Weights of a small GPT-style language model, trained from scratch on English Wikipedia.
Size: width 192, vocabulary 2878.
Training: a variant of SOAP for these matrices, 213M tokens, 6489 steps.
Each number is 128 + 24 x the weight over its row's rms, rounded and kept within 0 to 255. Layers, rows and columns count from 0. The size above them is the row's rms in percent of the matrix's.

# layer 5 MLP up, 512x192, rms 0.153, rows 174-197, columns 0-95
size [ 95  97 100  93 107 104 106  95  99 103  94 104 106  94  96  88 119 104  83 111  85  88 107  98]
[[135 123 147 108 139 153 164 155 115 140  95 117 111 136 153 158 119 174 111 118 128 113  83 142 162 117 136 116 150 111 109 130 121 154 124 138 117  95 150 137 110 106 133  77  73 143 104 159 129 145 131 144 149 134 130 138  87 146 147 169 169 127 129 144  91 102 123 113 104 111  96 137 155  98  61  98 140 174 151  88 138 153 115 140 131 118 147 144 147 134 113 161 140  89 104 116]
 [160 145 112 138 123 139 139  99 147 142  99 115  94  89 145 111 161 126 132 121 105 131 136 101 118  95  60 134 103 124 130  96 103 125  78 154 190  69 142 162  96  85 134  97 146 112 142 128 195 130  79 132 136 123 148 129 158  98 145 141 134 140 143 106 102 143  94 113 102 147  69 118 136  69 123 119 133 112 116 141  94 116 156  97 126 130 136 136 141 122 147 108 111 142 105  83]
 [137  99 128 165 105 131  70 174 135 122 120 131 102 126 119 149 129 165 138 107 117 134 154 140 142 131 123 113 108 165 158  96 129 140 113 126 107 139 145  97 102  93 126 126 116 137 169 104  73 116 133 133 132 106 146 111 100 170  99  92 140 121 117  89 140 106 111 134  99 133 100 119 173 148  87  94 151  96 109 141 126  69 142 144 114 169 161 147 126 134 119 157  95 158 137 110]
 [168 132  92 110 117 106 142 143 134 117  98 174 114 136 101 127 133 154 121 140  95 150 153 128 129  79 132 174 135 132 110 152 128 161 147 110 125 131 149 137 162 124  98 142 149 109 129 142 110 120 100 124  97 146 125 101  75 101 120 176 125 162 146 182 114 133 181 118 141 167 118 123  92 140 150 132 173  92 126 154 152  84 147 138 106 162 140 127 128 135 110 101  80 131 114  89]
 [146 126 124 133 120 132 148 123 111 130 192 137 137 132 150 134 115  66 125 157 138 131 153  55 125 103 113  94 118 103 163 109 119 139 157 151 161 151 176 108  88 133 141 195 118 113 100 117 115  87 123 173 138 101 137 117 128 139 150 137 141 103  95  96 106  89 147 174 148 121 121 121 167 137 122 170  91  84 111 123  96 144 120 129 150 131  97 139 126 109 102 130 137 116  98 126]
 [124 139 131 143 130 146 169 102 135 139 112 148 130 106 180 115 112 150 144 106 143 138 170 164 139 179  88 165 150 155 166 112 117 136 104 118 104  87  87 156 142 118 154 140 126 104 105 133 150 178 111 111 113 141  69 131  94 102 109 108 127 114 137 172 105 120 184 122 123  91 141 133 126 118 143 149 118 161 128 149 142 176 122 120 147 109 131 119 130 115 169 134 149 126 111 130]
 [ 77 105 118 139 139 100 114  98 191 124 134 121 118 122 124 118 111 131 103 116 122 157 109 110 123 137 125 185 126 134 155 111 130 122 137 126 148 127  99 107 114 129 135 157 130 172  85 130 116 134 126 122 135 130 140 121  99 150 163 106  89  73 125 139 120 109 119  65 160 151  99 131 138 141 144 115 112 162 129 123 130 126 123 117 149 139 171 141 113 154 137 106  84 115 145 116]
 [106 139 117 113 159 140 132 111 142 142 147 148 132 139 153 141 121 120 139 134 121  95  62 129 130 140 122 147 105 140 148 169 156 111 148 132 154 158 133 117 135 177 117 110  89 131 168 136 133 168 107 121 127 128 131 125 127 131 124 143 136 117 120  96 172 104 141 114 124 126 116 165 167 142 172 103  97 122 123 119 154  96 149 164 134 144  79 109 105 152 118 103  93 130 130 145]
 [146 134 154  93 112 132 149 126 130 141 109 107 133  88 146 148 122 102 154  93 141 123 161 167 129  63 114 112 146 149 145 114 146 165 104 152 149 102 125 135 135 130 123  81 143 136 101 111 152 107 171 118 111 157 147 132 120 194 123 137  94 123 138 124 137 128 139 140 121 123 154 101 149 154 125 163 123 161 136 155 161 161 117 127 124 141 124 127 110 116 181 121 139 140 131 131]
 [119 115 148 105 159 116 130 136 121 126 134 107 107 112 115 146  85  93  94 118 164  73 159 150 118  84 182 128 199 163 158 162 135 162 125  93 124 135 147  96 135 104  98 110 133 112 138 142 140 140  94  96 101 134 130 165  98 117 154 129 120 121 130 133 140 155 130  90 114 136  87 123 173 135 135 135 101 162 131 104 121 100  96 143 133 122 173 121  91 113 109 140  97  76 138 142]
 [143  99 136 106 130 135  75 153 123 122 108  97 125 166 144 108 121 149 124 109 121  74 148 160  69 108 144  95 139 157 113  85 158 164 112 118 120 140 108 104 127  97 137 130 153 108 125  98 105 125 122  94 123  85 127 136  91 131 125 127 125 144 136 147 146 141 115 121 141 137 190 128 145 131 180 160 145 154 130 103 106 116 120  93 126 114 156 105 115 124 141 159 109 112 160 115]
 [143 150 112  76 131 115 141 175 134 135 109 140 103 128 105 120 139 170 127 110 114 131 157 131 126 172 118 106 138 165 105 101 130 153  96 169 117 101  65  72 116 128 164 119 128 141 125  98 123  95 139 121  96 190 162 111 124 154  99 103 124 170 112 115 148 167 128 139 108 146 152 118  89 110 155 110 176 120 158 120  69  98 117 109 129 115 129 120 101 114 155 126 115 114 103 127]
 [134 153 154 135 113 148 139 127 126 150 187 127 159 111 179 161 135 122 105 126 122  84 133 130  86 114 131 121 128 121 197 157 130 110  83 156  87 120 137 127 111 161 146 124 123 155 129 147 144 125  85 145 140 145 117 117  90 116 125 114 147 122  71 117 103  45 153  90 101 120 131  60  95  91 146 108 124 135 149 152 115 164 134 157 120  96 136 168 125 128 133 122 150 112 164 160]
 [121 150 141 128 137 177  68 141 125 120 150 104 114 125 138 136 134 123 165 136 107 121 119  75 100 165  78 146 115 131 147 117 110 122 111 142 127 125 130 138 117 153 147 161 146 142 144 144 161 149 134  82 133 143 107 127 141 156 110 135 105 140 135 131 140 112 115 122 116 151 122  83 106 120 144 121 110 129 177 166  95 144  96  91 163 107  75 142 141 143 111 108 180  66 132 120]
 [164 145 145 172 117 130 109 141 136 132  92 148 165 170 148  97 107 122 149 181 123 135 153 114 140 118  98 115 101 125 110 161  98  95 137 143 130 125 105 115 118  86 151  97 152 113 146 116 135 110 130 180 144 113 177 152 147 127 174 109 149 126 127 172 123  90 166 162  81 119 144 129 130 126 104 120  88 139 104 115 122 163 139 107 138 128 114 135 126 144 161 152 153 164 158 128]
 [111  82  94 150 118 127 154 122 132 142 162 155 134 107 103 109 127 110 121  98 127 113 103 117 100  92 127 128 127 123 129 145 120 140 139 118 148 164 104 109 181 149  89 116 121 101 124  97 108 104 135 126 148 110 109  96 170 134 143 148 123 141 163 115 142 176 133 135  97 151 111 151 127 131 155 111 150 135  99 111 154 146  95 119 124  96 142 108  92 139 162  97 122 143  89 103]
 [128 126 124 172 135 121 114 125 147 139 117 109 141  59 131 120  86 119 137 139 144 110 112 146 111 137 131 161 117 106 131 117 130 127 167 104 108 138  87  91 103 107  78 112 158 168 144 147 102 133 149 152 121 103 150 151 110 118 160 111 104  80  93 110 124 174 147 148 143 128 135 141 171 129 114 118 132 113 115 135 122 128  79 136 114 147 110 172 146 115 107 124 104 137 123 113]
 [123 126 120 131 130 113 134 141 101 164 116  84  98 139 141 133 128 117  77 167 128 132 111 141 153  99  94 167 138 124 140  97 139 125 160  95 131  93 139 131 164 125 103 123 115  58  98 117  86 136  83  93 151 180 143 129 127 132 100 130 107 157 162  99 131 131 137 101 100 126 154 121 192 134 145 129 157  93  77 113 153  94 122 169 147  75 149 145 100 101  94 150  91 135  96 157]
 [139 121 140 108 127  83 171 135 137 120 157 116 129 124 143 121 151 132 119 144 175 207 154 195 121 148 128 120 106  75 125 123 154 148 117 151 140 116 107 104 133  92 144 146 150  95 116  93 128 121 142 105 114 117 104 108 167 122 160 125 114  86 117 180 156  88 141 104 128  99 143 141 139 128 121 147 131 131 124 123 162 112 157  95 141 176 124 131 126  92 105 123 107 112 125 125]
 [142 113 137 126 146 129 133 153 150 125 130 100 176 126 173 133 118 134 157 136 161 130 109 133 159 129 141 103 151 110 133 121 147  78 156  76 129 180 118 165 145  80 109 127 143 157 142 147 137 105 111 100  59 148 150  61  87 104 163 161 117 178 129 134 130 138 104 119 136 121 122 122  80 158 170 156 113 136 135 126 127 113 128 125 130 150 145 114 137 146 132 125 150 123 142 151]
 [136 124 160 101 130 111 119 151 183 125 145 105 143 154 141 143 146 141 160 115 108 120 197 137 118 127 111 142 127 114 122 155 134  89 145 155 105 124 154 107 105  96  90 107 115 161 127 139 147 119 120 169 145  85 111 140 115 116  87 161 165 152 138 141 125  96 164 146 157 173 151  91 163 136 112 144 100 152 141 132 142 115 101 167 132 115 136 156  85 147 129 147  95 155 134 105]
 [151 159 124  91  98 136 114 104  94  99  82 128 179 108  82 123 103 115 106 133 141 113 134 138 118  91 157 117 155 123 121 117 103 108 119 135 157 130 147 145 145 161 132  95 147 137 131 146 166 134 124  98 114 136 147 105  88 144 139 147 121  88 126 141 123 125  97 110 122 103 117 157 136 119 162 122 153 148 129 144 124 151 145 133 181 159 140 123  86 105 158 117 102  85 152 114]
 [160 106 114 124 130 149 171 144 147 146 149 136 188 132 129 132 123 115 127 132 168  64 109 142 171 113 108 169 100  92 116 107 122 104 113 164 100 121 126 124 138 118 159 117 145 121 140 146 121 124 131 145 113 117 159 194 131 101 109 153 157 113 133  99 113 146 167 130 125 118 124 105 133 131  99 123 111 159  88 189 126 132 109 160 129 130 169  93 141 151 124 123 117 124 119 126]
 [149 143 107  74 120 139  96 159 156 145 112 138 141 133 101 158 140 104  68 141 151 160 133 132 142 122 155 149 138  99 159 136 101 134  95 121 155 112 185 121 150  93 115 151 100 104 160 129  94 120 131 102 115 118 136 131 108 109 111 139 121 125 122 119 136 174 115 117 197 104 123 150 144 126 159 141 177 119 125 142 132 144 145  90  94 136 138  94 145 112 101 125 114 158 118  66]]
# layer 5 MLP down (transposed), 512x192, rms 0.145, rows 174-197, columns 0-95
size [100 102  99 102 101 102 110  97  96 108  98 102 102 103  97  96 105 102  89 101  95  93 106 103]
[[123 136 157 143 134 126 125 142 186 105 131 138 149 129 167 129  83 127 136 159 134 109 124 161 111 110 153 130 103 102 116 139 144 111 138 127 152 123 125 123 138 114 179  96  89 119 154 125 152 103 138 102 144 134 162 102 136 116 173 110 144 115 141 135 103  82  89 139 106 155 122 131 110 159  70 167 183 189 140  91 129 147 103 133 107 121 154 150 144 128 114 162 100 117 104 130]
 [143 129 114  98 126 133 166 117 119 127 149 135 112 174  91 155 139 123 116 146 128 134 126 161 177 172  88  96 194 114 113 119 130 160 129 120 132 140 123 147  92 142 102 175 135 145 120  79 115  95 129 104 113 156 134 145 102 140 115 126 148 102 148 147 197 115 168 142 141  84 122 126 152 121  98 106 111 122 119 120 164 112 110 158 130 111  99 124  91 142 146 144 129 134 156 124]
 [ 97 104 156 117 189 161 134 109 130 134 131 125 110 130 144 156 163 142  96 115 128 122  99 106 128 117  92 155 164  78 127 137 175 135  82 140 150 120 149 151 156 152  99 172 144 155 133 137 162 135 176  84 110 120  96 128 142 123 179 128 131 161  79  99  95 165 127 136 144 119 140 128 142 109 116 173  93 140 173 110 149 161 147 129 135 105 124 146 113 156 158 119 141 133 119 130]
 [135 143 114 208 137 129 162 142 142 135  85 119 155 121 226 129 129 134  85 128 127  75 148 146 141 169 137 120 148 135 147 139 143 101 112 103  95 135 119 118 140 127 147 142 148 133 119 126 123  92 102 159 120 146 154  96 155 144 149  97 118 141  99 131 112 120 126 140 129 139 150 135 126 155 117 113  61 124 163 113 144 104 110 130 145  91  87 143 133 157 153 142 155 157 141 116]
 [160 129 143  84 118 155 124 149 133 129 146 129 108 148 126 131 118 109  90 141 112 152 130 139 137 155 130 111 102 132 141 127 141 130 154 141 156 147 132 123 157  95 159 158 151 136 140 104 126  94 201 107 143 131 123 122 140 125 141 150 133 136 155  64 132 139 141 122 113 143 183  88 159  99 148  72 132 160  98 103 139 136 123 122 161  66 128 106 155 109 124 128 153  92 136 117]
 [ 85 141 113 118 124  99  86 143 132 103 127 160 149 125 132 121 109 114  94 121 115 149  94 118 135 106 167 102 164 136  94 136 156 173 120 114 146 194 168 130 109 143 140  89 142 135 126 110 112 113 161 157 138 131 130 124 117 138 133 129 137 129 113 107 121 147 126  96 167 109 116 162 160 120 126 109  85 140 106 139 126 101 127 122 127 121 156 172 160 122 107 108  79 138 146 176]
 [105 178 161 171 112  97 154  97 144 103 107  78 192 100 113 152 112 118 120 110 107 165 140  92  95 119 145 120 137 150 144 154 163 111 140 105 122 130 114 106 114 111 121  83  95  88  78 141 129 119 114 102 126 130 134 119 146 116 135 143 105 155  84 124 152 109 129 156 108 109 170 141 135 156 156 157 126 113  82 121 130 127 118  93 147 115  98 143 126 101 137  97 143 138 138 120]
 [156 125 102  86  75 151 127 108  98 115 128 151 193 136 134  73 148 107 142 119 141 142 174 138 119 131 127 146 125 135 110  99  75 117 122 144 139 147 105 122  80  74 136 168 124  98 134 124 103  96 139 161 118 134 129 178 160 128 135 154 132 138 110 200  93 108 105 128  95 152 114 116 103 106 153  95 203 124 119 116  70 107 106 102 132 117 119 122 129 146 157 145 175 121 135 109]
 [175 114 131 156 188 110 153 109 157  74 120 137 130 178 130  98 132 155 120  93 155 105 137 144 172 163 152 145  95 156 125 109  85 152  89 101 121 118 133 106 118 107 116 113 140 125  96 145 144 136 132 175 132 127 135  89 124 100 158 143 167 136 158 116 148 143 133 168 124 145  96 159 132 128 160 126 141 135 115  85  99 140 131 162 169 108 128 161  81 115 135 152  77 125 115 123]
 [130 136 135 157  92 162 131  96 118 103 179 128 120 113 136 139 134 120 160 124  79  97  91 130 139  95 117 185 138 142 131  85 118 127  85 130 123 108 113 110  78 151 128  86 150 115 131 114 111 127 157 154  91 155 110 139 103 121 129 127 163 110 142  99 162 109 142 138 123 166 102 115  98  81 120 154 130 119 136 152 147 112 112  80 122  80 108 108 138  75 144 133 148 124 101 133]
 [147 114 136 100 128 113  78 151 146 111  79 160 138 116 142 120 126 121  99 123 145 143 136 122 143 131 133 126 158  94 144 157 129 110 104 116 124 111  91 147 125 144 143 143 158 129 165 122 129 144 121 158 104 107 111 127 115 100 122 125 120 209 195 162 137 120 127 128 117 132 148 136 112 144 108 142 155 121 132 135 120 144 127  92 157 155 114 151 172 128 142 154  92  84 153 160]
 [ 91 122 129 132 160  99  81 140  93 125 176 151 121 134 165 110 154  85 116 153 162 156 143  81 133 135 133 111  95 148 119 149 141 161 145 155 100 155 117 102 128 115 115 148 161 117 107 132 137 106 133 163 120 128 140 128 141 102 148  95 115 119 114 110 150 163 138 145 150 146 155 115  98  98  79 131  99 156 111 153 106  91 100 139  86 139  94 102 145  97 134 158 142 119 154 150]
 [137 112  78 101 148 135 117 132 179  99 139 115 149 126 137 143 115 132 126 129 102  84 106 104 163 171  88 131 132 150 149 117 139 141 186 119 116 108 150 149 130 111 142 115 113 121 175 143 140 101  91 110 102 141 146 143 104 131  70 127 138 165 112 144 135 143 141 170 129 128 115 108 116 126 116 172 184  98 124  95 143 124 135 120 136 158 140  88 102 135 122  82  94 108 139 138]
 [153 148 139 130 121 120 106 137 141 168 146 138 142 165 103 124 100 139 106 114 119 121 121 130 124 138 137  95 139  78 157 112 161 126 133 131 140 168 133 161 116 165 154 106 121 117  99 141 155 132 104 112 131  75  85 105 114  99 138  78 114 142 147  80  97 117 132  98 153  95 149 104 126 164 128 142 122 139 116 124 133 100  81 157 149 164  99 132 125 132 107 101 120 128  93 146]
 [142  99  92 136  75 110 122 131 115 104 119 136 143 174 150 107 150 124 133 139 142  93 150 126 152 122  98 112 100 174 133 131 163 139  93 153 119  86 103 121 122 125 134 134 129 147 116 123 145 110 146  94 101 101 112 102 125 170 142 111 111 111 142 120 142 120 131  95 141 125 105 121 132 108 149 116 146 166 104 142 146  95 103 140 138 145 164 117 135 125 117 160 156  96 134 153]
 [127 135 104 109 146 112 137 143 138 140 119 113  90 110 172 139 126 155 136 129 149 159 125 142 166 120 174 166 126 113  97 150 147 117 148 104 159  81 109 149 175  65 149 103 111 130 137  78 129 107 132 154 140 145  94 134  95 147 144 145 149  90 115 125 161 131 172 118 167 112 157  82 112  97 134 122 144  96 176 147 104 138 151 116 107 153 132 173 145  85 106 149 152 143 145  97]
 [130 114 103 108 110 121 148 143 111 125 153 154 117 146 132 121 112 148 158  94 181 198  92 159  87 147 103 105 148 147 157 173 139 135  87 100 164 114  94 124 130 133 142 150 119 114 108 111 157 132 141  94 114 161 138 147 110 103 126 128 170 170 144 103 123 151 127  86 144 127 161 140 104 113 146  89 111 133 104 131 136 103 140 118 129 117 127 106  90 121 118 171 166 150 129 130]
 [162 102 133 128  99 135 118 155 140 144 133 104 131 146 143 167 153 127 146 117 114 112 129 132 110 111  77 144 149 146 150 102  80 106 151 154 110 145 132 138 133 102 127 124 154 107 109  87 136 123 134 104 112 128 153 173 126 129 124 166 106 141 105 103 113 119  69  67  93 150 132  93 136 138 126 140 143 105  97 115 108 133 147  91  95 111 144 114 174 106 149 132 137 111 130 156]
 [ 84  82 103 122 150 118 119 170 142 111 114  92 102  80 160  94 129 108 138 119 130 137 126 138 118  80 112 145 143 151 118 131 101 175 151 133 128 182  96 165 142  92 108 146  95 115 132 124 139 116 115 134 131 116 127 100 131  97 135 129 138 153  97 160  98 132 165 116 213 112 145 155 156 104 115 111 136 133 108 158 127 148 148 151 143 134 156  79 132 147 131 136 143 130 136 135]
 [129 110 163 170 165 138 114  90 163 102 115 105 174 107  67 136 107 174 140 141 167 124 152 111 159  94 164  86 147 140 114 113 136 135 128 140 110 159 141 164 177 154 139 111 114 143 106  83 119 129 121  84 181 179 136 139  93 163 118 110 130 106 154 154 123 105 153  98 132  74 150 105 143 107 123 120 124 132 134 144 135 149 145 144 102 167 110 140 176 126 158 122 127 118 132 106]
 [164 117 128 124  98 127  82 154 160 106 156 116 118 114 116  84 117 101  77 121 104  90 120 144 137 119 140 175  75 118 137 115 112 110 141 116  50 178 115 157 137 130 128  81 122 125 158 122 176 144 138 105 136 125 141 160 135 141 134  95 118 145 110 153 168 137 153  90  96 160 117 122  97 143 171 117 114  93 170 155 127 104 122 143 156  95 150 120 145 125 119 134 154 102 148  80]
 [107 132 127  99 108 116  99 143 172 130 150 128 118 100  86 120  91 104  91 127 140 119 121  86 124 153 104 105 155 143 173 137 139 145 109 117 167 155 134 120 163 144 185 119 120 169 171 123 157 130 106 113 130 133 122 118  90 149 143 157 124 137 129 175  81 161 143  87 135  96 118 157 123 112  84 128 143 147  90 128 129 133 125 135 171 126 148 101 115  99 114 132 149 166 137 129]
 [108 136 116 109  56 151 135 102  87 105 128 124 119 160 143 116 160 138 173 131 140 128  91 140 149 179 110 172 129 115 145 111 132 136 146 124 140 110 128 127 126 143 135 109  87 138  61 114  69 169  93 144 124 155 130 154 123 130 116  98 124 112 137 112 164 142 132 135 145 123 124 170 137  98 157 128 101 147 113 151 107  76 137 118 136 137 137  91 147 117 131 137 130 159 116 143]
 [117 137 115 124 112 130 106 111 168 146 107 103 126 123 166 130 117 150 135 116 134 132 105 136 128 145 115  91  73 154 120 116 146 116 110 133 144 118 193 166 158 102 125 135 109 144 116 156 113 147 140 149 147  94 127 114 122 119 124 193 126 108  71 119  90 139 123 157 136 143 143 113 138 138 137 141 149 117 139 150 144 131 135  98 162 123 129 135  94 171 135 100 115  97 157  63]]
# layer 5 MLP gate, 512x192, rms 0.158, rows 175-198, columns 0-95
size [ 96  96  96 111  99 117  99 100 112  94 106  98  88  97  92 102 104  86  97  96  92 110 111 102]
[[110 164 115 121 170 120 154 128 106 149 153  83 155 167 124 142 148 122 128 126 120 129 118 138 100 115  83  96 179 113 135 168 131 147 108 152 114 138 126 109 112 129 159 141 103 159  99  96 133  86 123 117 143  86 116 135 125 104  98 132 116 119 110 120 184 120 134 116 143 129 118 125 107 106 118 124 122  76 108 126  85 121  93 130  93 125 159 107 131  82 150 108 112 108 123 102]
 [142 127 121  92 154 105 147 111  93 129 125 132  74 125 137 101 116 141 122 114 121 117 137 184  87 152 135 102 104 144 110 150 108 204  97 122 141 107 121 103 128  99 140 141 112 126  98 136 109  88 107 133 167 124 120 114 130 113 122 112 110 105 157 128 100 142  96 147 160 120 123 146 111 109 115 156 138 100 187 148 120 165 140 128 131  79 157 137 126 174 120 127 141 141 102 142]
 [139 144 100 159 145 117 154 136 127 153 136 122 123 129 108 119 123 119 139 141 169 125 164 181 116  99 138 154 134 161 135 119 153 139 150 126 133 115 150  79 103 122 121 143 127 131 145 135  88 108  98 156 142 124 139 102 102 145 106  98 149 141 116 131 131 168  85 117 152 142 127 132 127  84 134 125 114 156 128 107 119 153 112  83 130 147 103 118 118 130 130 186  89  98 136 107]
 [107 138  81 136 140 125 105 132 146 117 199 129  86 135  99 121 134  98 141  70  89 125 156 139 117 119 152 121 142  93 116  96 138 130 198 124 125 142  95 127 111 132 162 123 112  94 130 122  58 139 162 181 170 159 121  71 114 122 125 104 175 123 103 115 120  82 147 144 112 132 113 100 147 117 146 166  95  91 115 103 113 153  99 144 114 151 149 111 128 142 123 114 135 171  98 152]
 [128 120  95 151 136 116 124  98 103 117 105 111 112 149 145 142 111 137 107 141 130 128 116 136  98 109  94 117 153 116 145 167 151 120 126 113 143 128 169 139 164 131 145 106 152 147 134 115  98 101 116 111 145 150 122 125 140 152 153 160 124 150 133  63 128 172 110 126 136 171 146 133  97 117 167 112 140 129 123 123 158 116 113 132 157 151 118 108 104 139 125 127  99 124 111 150]
 [104 102 149 123 129 113 133 167 115 145 157 118  93 116 158 148  89  86 126 103 129 110  84 163  91 145  95 112 121 157 129 149 147 128 116 148 143 153 140 124 141 119 141 147 117 128 133  93 149 115 173 130 120 113 163 110 146  98 146 119 100  95  76 114  94 142 114 131 135 158 148 102 103 145 111 125  86 111 115 142  89 174 137 117 168 142 158 123 130 170 101 133 119 147 147 123]
 [153 140 118 122 171  50 133 123 121 148 164 123  94 125 132 141 134 127 142 133 116  80 103 142 110 143 114 131 139 100 103 104 128 136 115  99  57 114 110 152 138  95 128 158 172 200  89 117 122 102 114 126 183 115 133 107  91 136 132 150 108 117 146 122 109 115  78 137 121 115 159 144 144 143 121 130 122 121 165 114 101 130 117 123 170 108  97 134 100 101 146 128 112 126 129 142]
 [132 120 161 139 145 100 108  79  96 122 133 115 163 139 109  70 122 147 123 170 146 151  87 104 151 131  91 127 104 135  98 177 130 134 169 122 150 109 136 121 119 104 147 178 110 144 115  87 132 155 129 120 172 126 108 116 120 146  85 153 144  64  95 128 133 138 106 111  92 111 123 125 134 140 115 113 155 134 144 125 125  62 136 161 167 140 144 133 119 137 171 110 124 147 114 128]
 [105 113 139 120 155 140 161 108 140 164 106 160 176 110 134 107 155 177 111 136 133 113 166 151 136 145 154 131 104  99 133 147 115 110 151 115 117 152 171 140 153 154 146 126 117 165  97 150 127 118  94 126 140  80 141 126  98 108 124 148 123 119 155 152  95 144 160 107 107  71 151 141 173 182 142 120 127 183 159 140 124 132 127 123  88 140 157 122 107 163 107 155 107 151 121 104]
 [136 166 110 130 150 143 130 107 132 131 123 113 169 133 141 138 117 128 112 111  78 149 132  99 150 130 112 136 126 156 132 135 114 105 116 137 127 104 107  95 117 113 106 107 103 109 126 115 108 175  89  73 137 161 118 132 159 101 135 124 112 154 164  79 127 144 147  52 131  97 138 111 162 135 140 117 139 139 109  82 174 145  66 113 156 128 139 122 142 121 100 159 107  94  92 150]
 [163 122 168 132  74 138 141 149  98 117 136 128 148 132 124 146 112 117 132 121 112 154 155  88 172 157 138 137 176  91 145 119 106 137  80  75 111 140 130 174 111 124 124 104  80 150 129 169 103 154 142 125 103 154 136 113 139 125 137 160 131  88 137 139 152 114 163 124 148 149  37 115 159 159 124 115  89 115 130 168  93 151 134 115  98 140 132 124 103  94 109 102 133 104 111 147]
 [155 161 116 132 138 139 159 133 154 137 139 153 151  89 116  97 154 134 106 124 108 156 107 130 128 148 120 145 150 135 109 106 122 160 100 120 150 141 109 139  92  91 125 116 152 140 125  64 156 126 139 144 109 130 162  73 135  97  96 103 144 108 129 120 155 150  93 137 111 105 117 105 152 122 139 201 172 182 105  75 102 130 106 111 121  92 173 130 139 119  99 146 109 106 151 125]
 [157  94 115 102 130 141 111 166 132 129 113 176 118 102 107 147 149 158 135  98 112 120 101 110 123 153 110 162 138 133 135 131 125 147 123 105 163 122 128 135 114 134  94 130 128 101 118 124 164 101 121 114 145 132 105 134 153 111 103 153 136 134 158 123 107 140 145 110 139 139 127 126 135 151 196 106  87 161 126 144 127  93 111  54 156 124 102 102 106 166 164 135  85 117  95 101]
 [121 106  99 124 127 140 145 118 121 139 138 119 108 117 132  87 111  70 113 148 130 130  99 133 144 137 141 118 146 149 142 132 126  80  97  96 139 141 141 124 151 156 100 155 146 136 100 108 150 139 122 116 118 123 125  97  84 127 155 124 122 150 107 139 149 147 124  70 153 133 127 100 124 147 167 131 119 104 109 143 138 112 133 120 151 117 100 130  93 131 115 184 109  95 107 112]
 [157 126 143  89 115 115 134 163 145 164 141 132 119 123 171 144 190 143 187 129 152 147 125 116 129 172 154 122 110 112  76 152 143 111 102 107 110 112 139 139 196 141 167 160 134  88 138  94 134 166  90 130 133 105 117 106 111 122 156 162 119 100 132 158 164 121 140 149 130 126 154 112 111 107 147 121 130 119 136 157  94 136 115 107 150 126 103 150  98 151 108  97 168  94 113 106]
 [115 125 178 119 113 154 146 135 136 156 126 125 166 111  87 137 157 107 103 140 132 165 106 122 134 128 140 135  89 147 119 109 122 135 132  77 103 135 139 123 116 118 137 123 147 155  91  98 144 122 124 186 129 137  97 126 125 111 143 113 136  83 110 107 124 133 161 110  97 144 146 155 133 158 132 143 140 141 111 164 142 108 153  61 135 129 136 113 138 112 139 133 126  96  74 124]
 [117  93 137 165 125 103 122 168 139 109 101 104 101 129 137 125 153 126  92 168 174 140 102 135 136 126 104 125 123 102 140 109 142 140 129  75 133 146 123 138 107 116 116 136 119 124  87 141 104 165  81 100 141 163 127 106  98 130 130 134 156 127 124 137 136 108 128  91 100 136 110 129 186 110 138  81 139  60 115 112 138  81 135 159 149 100 128 120 120 117  84 161 140 133 173 145]
 [132 115  96 106 154 107 169 113 131 122 129 129 127 152 114  58 163 126 149 115 151 129 164  84 152 123 126 116 132 146  85 107 117 121 162 119 159 135  99 111 169  99 139 144 170  63  82  88 116 124 127  90 134 145 138 129 130 119 146 145 188 114 103 150 116 113 110 149 148 140 151 160 147 124 121 144 134 153 104 128 178 122 133 125 135 149 111  92 102 136 135 119  88 105 130 136]
 [176  85 157 122 130 126 142 145 121 159 108 121 172 137 114 147 149 123  89 126  94 115 115 141 135 138 122  97 119 101 165 139 164 116 147 120 114 140 175 117 124 133  79  99 123 132  89 106 140 152 104 106 121 148 104  88 109 132 125 195 121 124 124 131 105 119 108  86 157 132 131  86 154 118 134 150 105 142 140 125  96 111 148  97 153 145 139 113 138 131 117 132 134 108 134 159]
 [ 89 150 140  97 122 100 171  89 155 104 126 114 136 118 126 127 137 130 167 124 126 128 130 104  99 154 154 140 146  91  99 167  81 135 112 104 161 106 146  98 133 111 133 150 149 129 171 110  98 157 112 124 131 137 140  66 101 126 125 139 129 112 126 126 150 155  66 149 180 101 128  88 148 130 134 135 119 166  92 135 142 108  84 103 121 126 147 158 128 128 142  86 128 154 120 135]
 [162 113 123 153 111  86 134 133 132 199 124 131 179  92 155 158 146 112 140  99 151 154 114 159 148  91 138 127 109 102 166 112 111 144 140 121  98 137 125 112 126 111  96 129 138 123  95 145 150 163 165 171 143 127 105 136 180 122 138 132 119  94 114 137 150 114 140 151 142 135 109 102 141 139 111 153 138 107 106 135 143  89 127 146  97 130 113 128 119 151 122 162 129 143 101  87]
 [126 115 118 125 138 103  98 107 140 169 138 138 102  90  84 159 147 100 103 137 117 153 156 111 149 116 155 125  87 152 150 161 113  95 131 128 135 117 144  96 140 160  96 142 124 115 156 116 141 143 154 108 122 139  92 128 120  99 168 100  94  99 102 135 138 143 110  92 151 134 138 134 131 153 140 138 139 142 183 158  87 132 130 138  93 158 134 145  94 118 101 151 112 149 125 109]
 [148  80 125 119 147 137 156 152 108 137 142 167  76 163 146  92 172 112 133 108  95 130  98 138 126  96 157 168 116 126 103 127 118 126 174 112 110 140 149 172 116 117 102 147 122 118 135 136 162 143 168 131 171 128 102 118 121 102 159 150  66 131 183 159 121 117 118 144 162 160 161 103  85 120 111 153 133 160 138  97 125 120 118 130 176 129 144 125 116 152 156 130 118  84 143 145]
 [119  93 105 120 116 180 121 121 158 117 169 110 123  95  99 138 160  84 105  82 131 139 148 131 126 108 100 166  91 155 166 127  97 166 135 115 179 114 162  93 133 147 118 134 129  89 137 139 163 152 143  94 164 130 130 153 110 129 141 126 169  79 165 166 144 138 134 115 140 122 118 157 123 154  99 143 141 151 148 132 151 129 143 145  98 129 107 111 143 157 121 150 145 104 112 106]]